python train.py --n_layer=15 --norm="layernorm" --positions="learned" --bias="all" --parallel_block=false --init_std_down=0.00456
Each number is 500 + 25 x the weight over its row's rms, rounded and kept within 0 to 999. Layers, rows and columns count from 0. Numbers have three digits each. The size before them is the row's rms in percent of the matrix's.

# layer 12 MLP up, 384x96, rms 0.346, rows 1-66, columns 48-95
092:510500486557487490459480513523514504531510466460459537530501501438504511544472503489499468517501514494499507475510493531558463511522486460514504
087:505541462544489506507503510479503491435459524522532471491497480505472524527502473488513507474537512484459520534496493501497475472513494488477506
105:508500498516478471491438478497514522457531518463489487488516479498495543496500497509497513499491470494538521515512500514528476470472461481509465
089:493422493492525463526540483506524502538494511474453520513514529457495472508487515482510515488482521528486517515480495524475483497474497504508517
088:492502518498460525521556515477434531494497485534484475502539510517487471484499496536486510495499510509529498437485468509483509499452530495478487
103:471465533488478509502539449486457483503492505489493480529477525497493506462500514470513503530490518546536508529482507533527498526508511501525462
104:472491501507502470523497494470492475484469507504446495504504557492487489517490480506472519518493482474488524503492477479507497485524515488502458
096:468505460522472528508535471500521506517485461520502494495519537523460503509512534495462468445507465455493546451502479469509503491487519494485511
104:574490477465489530522483475503532538484473498502506484516475495488488500481504529465509531504497529504557534500478515478496471486513494457479471
104:518490477539535476509528494501491504505515472491497523473528449476474534483477464465445486483470530492481508475435535485496531453482533458469519
113:513477482497499522501487501517499516549490511531499502457511532507510491508488495504531497458458487441502544526519469464477522495574466500483502
085:458491538496513521464488517456487494490532494524504506502518530498508467506544487515501479527523492524497520532543494524489528489468442520472504
098:537478512509519499486502488462507525531482503486524504522502540480509479499502487525491527491535481480537474472589491560512489458522481484498495
108:510498527507513461503503487532543489476491534483467517491494493473448490497480545499480503496486481485539496526524532475492533479481478457416517
104:528466482534503531484467523498530474512471495451486464506486506535486501501508513501494533495535430523500521527498495473502494478469494498478523
083:502505507523517508545549462509516520519521439465465504542496515504514493509475491533507503499499475531506498483513524535459557479495460478533503
106:455481554491490463512501472499486535491531548525514482503510526499510539524503529471527499516492522487500473515476521516468505510496500523467497
099:557483524510494494523507441508510490477496505483481476513498510496508490505493505489461499550494519522535521490491488498492478503519489499472467
105:454507512508487519463538466513478505475505470492506496511489471508540516474540503494474505491493526514512491516491522541487547493432491495497480
113:453455529474483493524520486487544482475475524516522471501511492519506485498512497492485513477482516485477484469486536497514458500514514476485518
115:518519530480489511491512502480472534468504469542521550505491494466469518485540521466503535505472514522518518513492477478455502522513489490486537
092:520520498496486461532509473502527481513521449530470493512520529490473482470519502491512448493476499492514521479499518507452471489519478524453482
093:481487516468484491463510525523521496513499496550451536492498537472501496505490504517488495482520532521474490553540528546465547443466493492537482
102:493485528477490452518494432493476493522492449503489524493498499486505505497471511517476471535468565472498525520490494488524530500516484511490488
107:480481552515523484480498473490515519463527543500487474502502498508470433507529518535505512546484468467516514483457470479515522448517485494494488
099:528490498467569501531508500499498519457505488503487519492527529502490542502478526455492487518501482507504553514496469483494467479515465502464539
100:477512501509540513499468525462488526504474513493547534501466461488463522487501488526496530518536484509500511495501510516500524464505506469485516
088:521468513496515538543535414472478511471517495489473497494529534485497527492461496525491469510485506508518524462542501518494501515484516453486467
085:502500506489502517520487498496513492452502500510520519529545490487540508473457487528505464492550520481477535524535518487494520508503492455491454
098:510485520477460480479484477512500473467468517540459475503488510482506504494535494488500524531548542531502505506504491529474499453461489501496459
105:502499521521514498523491470493432487484486492514498534602518509470473488472496537523490498520501525501486500558507540525492475471505493492516454
096:540491528469517467459490418499482491512480508537535489460544479534473506518523490492502488473508503513480508480491495446509484490531460481510522
097:517493506489533514523493480509523529502475472491523509497495444498501506501453515527475521496516454463504510468508466477510499511483500512492463
098:480491515548492529488522523534491548518464486503476476458480505485505461512538534501484442475508483471498526442530499501503456467452478503486497
096:461485454519507490508530444494495550518507486563504520473501491495506487540558533482488499462497483482499489494539510489502519542480496501413518
092:522461474481523513539507456523473485495506531539497537537482479490480516460536487539506481501483454521529499452480474506478502489484485476484479
094:480519520503519502521548437512480478529484468535537543497498477519519522503501464515510501526495514459494534496456484484482502527470494449504480
105:509501512502536453488493475492489486530485511550519489514471472467506485494536519462522493532483487508497537526490487535498511483491472496499492
083:508494531520459507536493503493489517533479500443482504486479491504491505479523457492544512522504514481491528524494491510495497491450449478529553
087:476526503505533458492525531477523517447466529454539473470457484491470495519511470463517472519500500526481517538492515546491511520493496466497525
108:536469487515499483497458425466472540445528504509512507555522505539522515500528495486487516474494470493517553532494515487502521468528472466473482
094:539482515507498567552504471517497495500485439444473488501509520489494493469488474501467476498519491486546475476475527504495533489473470471517512
107:511476477510552488485464512494532543503525530526533516518482464470488497476522510487480510516526533481485521498494513468450546524510500488507510
101:569477481489508522514506480526531535484531516456506458550529471474491513524542503485471499534508454521532511488496507506507505548542499521466498
106:502496533500488425506454494471504529491503514510522460509467522483516545531492519549484528471451492514512458491513493451484544540521487500477483
099:525467495517529531492503516561552503486492484478543485501515467484479478489491534511505492478491525508516545464526475477468499540492489489468508
105:484484485531542498458500486498461491471468512475500482495454494501491530485565494479425482542499475480495510485534467530521479465522464518469488
119:509466541510507489485487508424511493513491478514485468495489530492496537510457503534438467492490519506507491490498467469490514504497493519493540
098:467454502542497500526518462518485474494494446544469512495501464487487471511464469526446520491572470527518559488494485514475501540504459484505476
111:534474532496494495497511525541476494475445486510466506451456503519503529491544498536506489517519507533454495561519507519514528492506478501480473
101:468488494499506493512516513484506524490492474502516507489472503506465477486558448486540519486540495451450507505502478517463507528536474478485509
108:537469531491469438484500504496508518495504530472489513525521507469501544493518510499508515516475489462538509500485499509524502479567496483456537
103:533459521470491482503474472478526507455480505473511481470504512470487528515486460445446499463506494507439476516502530502564490497534505452495502
104:536515482518522495507510497417481532455492487477450501494464468519514475472523518511496470512495457493490504510461490520494494475513485516499523
099:492477534496536518526500500524516514491507516463522488468487497520491498487493490481491484509503522530494522493511517451506530520458530502505475
100:518493523491465485476494472516511502481494459516478502491464470494487488511531510532517495541528479500522494537493477485457502498506432490489460
110:487511500530558512484498480498531555509481521537508492523491505513546512495489525494507465474470430489475463489500469500462538481542490470470518
110:521470518506479533501474525482507500522447531463530514514466490433527538516513502528485500514489534477533493555485502499519498498535509507472488
114:452461531516489543468503493529548512518468484523483461517498511483508489490500484496477468494527458481478530539507480537501523495489483485504469
121:467494558499499485544523497504492521499482494541490546484489509460499506482512497462482539517520524464495487568510515507468493512508497482465457
116:508475530513506504538503479491486547515521490468503483475529517508500492488497486532521494523492497469575496504471492504512507487531480473470528
084:491534524485541501528529476431504534501478496545491475479494500510482518503522541517484474480557502536495521486489493474502525516556463487517498
112:519487502507492509481531471503505504500507508527536509441487503502483495503482502530491474495496524489462498458512515499467484482493492447505485
102:489455482472508527521511476518511514454504488521474517513486560475490520498486492508458493457468537516520511495493520480485499546533513450489498
102:474494496521552489512524510511512505509495532556485514461481503483528456482489542511488472496535559485503484503514497526468467517516453465490511
100:507505452487507499466514484514472508486463458550502513533477434492502489511515482531516467494492505525479476486515511506491511464527501511520503
# layer 12 MLP down (transposed), 384x96, rms 0.364, rows 1-66, columns 48-95
082:529518472502510488480463455526498507507518510479537445519500508494505505501469489472518520520505503489469499535541496503542506485518501476503544
083:489484465526494502506498504479446459492499541515493466503520509490497513441436518527509502512495513480511497491485485471550554456474549536483510
094:535494478514526503505459530524495528520531527502498521496508535429496467491486525538492497489496529459455529499510505475496465501551484474502471
078:524442504495510542478472492481488464485517498495509542500487484528536496471518523489552490510531500497515495520499499476520479540510519507483523
092:481490604493497468534496505486491527518511507483505496478511505520511500539442516498486528489505500501467498504514518523509513474543503491490510
098:514528486482472506525506491488478484470544451563483529552455478540466481454493471528531469477502543518540503496538509497555500507478504515505484
104:522514479507528520505529485484471473506533504496468466487449511462495512489544486505511519505499495497484518502498521550532537480535504528502482
088:501488469503501488490489473519484446478558502480492498526426474501518491509496553507505521470551515445473511490526499497543524484546500514551505
107:529497475457466485500537505502503520507492489516463498540471494544453508483479496506513534518487488458527497467525512518503524482476502500467499
100:510489550491483502511507506537501482492486524544526478468519582490460504522467484472483528463502451472499496522510482474494522520548501461487508
116:537432507486508488522526532512492508483519531499501514455483500508481444492502475543468509467527527526510493504512523576528540510533497487443481
080:593496541478509489486511521470474462479476488513501478508507518545540510479477491540463471528478523484478525496551481502517494535532514530494519
092:468488474511471507521481470526497487470449476532477502539494463466492465482462521517474497474507510493489502504515492534485513539473465479498526
104:520521513580525460495526520456466498485573516515470533499455504509503520479487482494469539516490495540513532490467496467483530513455483500501494
098:508477526513500497478508550492528493495501535549478507515492493532505491513408484536508495477508479506506549508462509512489517517530487487458508
075:520508475504549502494488496508509413472495512524510502517532550515518519491496519500519502516514511441503519511483526474473547537528489515473488
124:485495520541455531486519491519495495506505479485501566535437514469485484474512505493512484500541490479475495499525489492473511526479492483523453
093:518464524552515481503497506509504527501486441492509477520512500501497553534493545491484535513500531528493506531512464516527493496508469510484524
094:457529485540535493520494472475537481490477524502485510487500547503494467503458506487518525485550463507486524503496500528501500449575514470479501
108:447488562434490481476462501535501517492459550494483533516478546523491508483482498509453544490479487482488523490521498520534461534514531506515470
129:491547467524498500490477518481491485520510532496488507517516508513502494528494552501498477495509475496514484511524480540450493454503555512433508
091:523504518507517526443489500470478539496514512505497500493508482526469508454495461493461518486481565478523484480551493498494538512510519501483502
090:484472517500487526476456502501523504460451466480521463504486510510497503529473470513469501501512486475477497523524474494469476516532490466443506
100:474485508560528480507477501508496433490470487484529504565515481514485459504464510513547547485537517519531485478468513495494459495526478520484500
099:474471526496486496538511476477483517490490467497515478512461498502527472522502499464537512468504478503470536477481521510594522523517510501518490
107:482472492475478523509525461490508539488478502491477524496534502512519525477510508475536499538530506462523483516556493484456524488527463526540480
094:520530481543495508516526517499519494555481494501500462510455506502518533475474515501473489459505484548487499504502487501476519508486515529493511
080:533526453483479520481504472484491460506492489502490520515451503517507504497507515481456487469492504484483532492559499564498464520554523552529488
081:486498477506530465503483526478507440507486519514475496504541427482447505504525486484500521505524510520493490505496487519518539520488486515501536
086:464507501511504504507506491504482472489479492527476548476485509509480461497493511472463468470517493481485487532512460553482510487520502474476526
100:518495505478474508500472506494486529478551498479491456555504476516552498456445462479474524528489490502517473501506519474464499486489490474496514
100:540454486511465477484486523475524498517557520513512517502542465536532496513453497507551524500501503492472473481539492506521502526517549527528526
093:553480501495510506468502471497487473474488486465503460474450510490498557525514502506488489564520506469497499502494464485567498534542515466453526
104:534526515492487539453530530530525520449509458483492470487491538521493518559508490510485482515482500481518516470498517445493493475490456530485473
096:454509463515494487488503451558488485495505532480494474505511489514507463473525455518540494502512466488504519488506505504588541526493516491507500
084:472443528491524468478490526493489483479507501520497497547458512497520516535510566504510543469532509493525504522501479521520497521498512477501484
093:497456517518487522483513503515539489532454508525532504515438477519499503475503480478524473481507486506521504491526503475477463494527504472483486
102:516497528494542511474539468510504481482509509533519485528463538482515499481484468492469452559496490508477494489520491521456524468523464533486555
079:466523468472501482479474499514516542518477502518495515463516503475504471484488522509545507518525495460527514521504498562514472480547457528465507
077:475499521509492533498497479508512502534437457515485536498574527492483500490457512499513537478479513503525490491481496510456525501511505515529498
111:556490469499494483529483481486481566493492476514522507551476510481487533516502493501530480454555517497469532492493495506524575481485513509510513
096:522505492467489488522470496514496419490490509524524506477541510530516508474474491507502523480470529516482451536487495546476532509502512543512488
112:516485487507480468496463543514482556515500530492494507526541490504487525492494538533489512529460466500545497489474500447474519493560509459485449
116:505509513510519514522489524488508498523477498499499458492509501487498495502478492501459535541527461514511513514510490531500532565546493543507535
111:546497527505505487500506513500470527450582479509498538487496543501488499494529487493505501517479475460498529495502488509436479527513501523463487
092:504492454514522524465515545464540508486488463485521492469509554528491500486504535514499483465517533503473490481502481469467492513482475479490519
093:444508509505505473500491477512529512534493529497494521492456527479494503473543505526489542433516494510487471532531486458526477499534488459501519
129:510507476507483491523484504507435527462543478522501461500511515517565455482497521502512517504483500452541476518507503536492484488449503506476499
091:563478464477532467475498522518518472457492502519472498508435479507541490443527505517496527492526513513465512448504501512436518534482497496508518
114:514487521501471525479527561507433502465530541490513496458524491550505497508470492493514540491513479486476481480484432523501480530506504542508516
091:513457489544514492501511546517499516495480495491496520468518512488497500496517528515476534483537502514487476500445520505491469507509499485495535
126:482529519506493522502501491520507481488526552508505502469488481494501471480522461482530446554500460505500507500483483493510511517573541476473537
114:498494482477488455438504471561507529478535487539501484547475516514497539492503463472503527483538509485475513476470484503528522492475507494509550
102:524522460515513531537513555505506512524527522488464530480444481447464496517499521498474506532465502454508476498540489519518489511518535483501469
099:487512483544508470479509527520489502533551521462495468500475458505528514474528492490494505507532475487514510483500492420459513537532481509496467
097:494517510487480494551469510515502502552466510487504498498421500461488483503485560501459490488545536509548536539482508488522482528521494527493516
113:546498501505511483483465510463500504493498494482440518528480509492499458484478511528495472563545495470463529456498474452531510454494532510493495
126:496451528516484525473496540518492547548552483513518493476505503466508535513495500503500524507494488453535514500486539479508483445447493507497482
110:466520500498471514463492503474539486468549519486515474470485534521521493456528441501483484468510476505497480491544489522458496521507489545443492
120:414484517490496465506487524502462501492505435533491536481443497511500506478512507519492516455514413558514518503489488491524515521479499479493464
121:469505561483516499528528483503507498502511485515480524501494497488480455461499476487534523507523485533498485513483515501523523498525492522517468
087:522496531499493504498482505507510589514533504515490475526469513523479502518501537480466496538501494500540530510539517461454449480517449499470539
131:507507513528454452479482491518522509504514493531498494502466522543482490460500480530492493510507526475526469534509517496508474504463522497498469
099:477533523486497460480481514479468500532537427454514451466461507512516526488516490517492499474496474477505498499505548496456497502484491519483503
101:536494533507467502497505497504466465489535486504493527511386484511514507467517506500464514516516527552473527496488488536487482519508470510529505
084:523478504442494518501510508484484515491466522503499492510479490445498519491503518483479499549472480458514519485510477518483495524497517471476468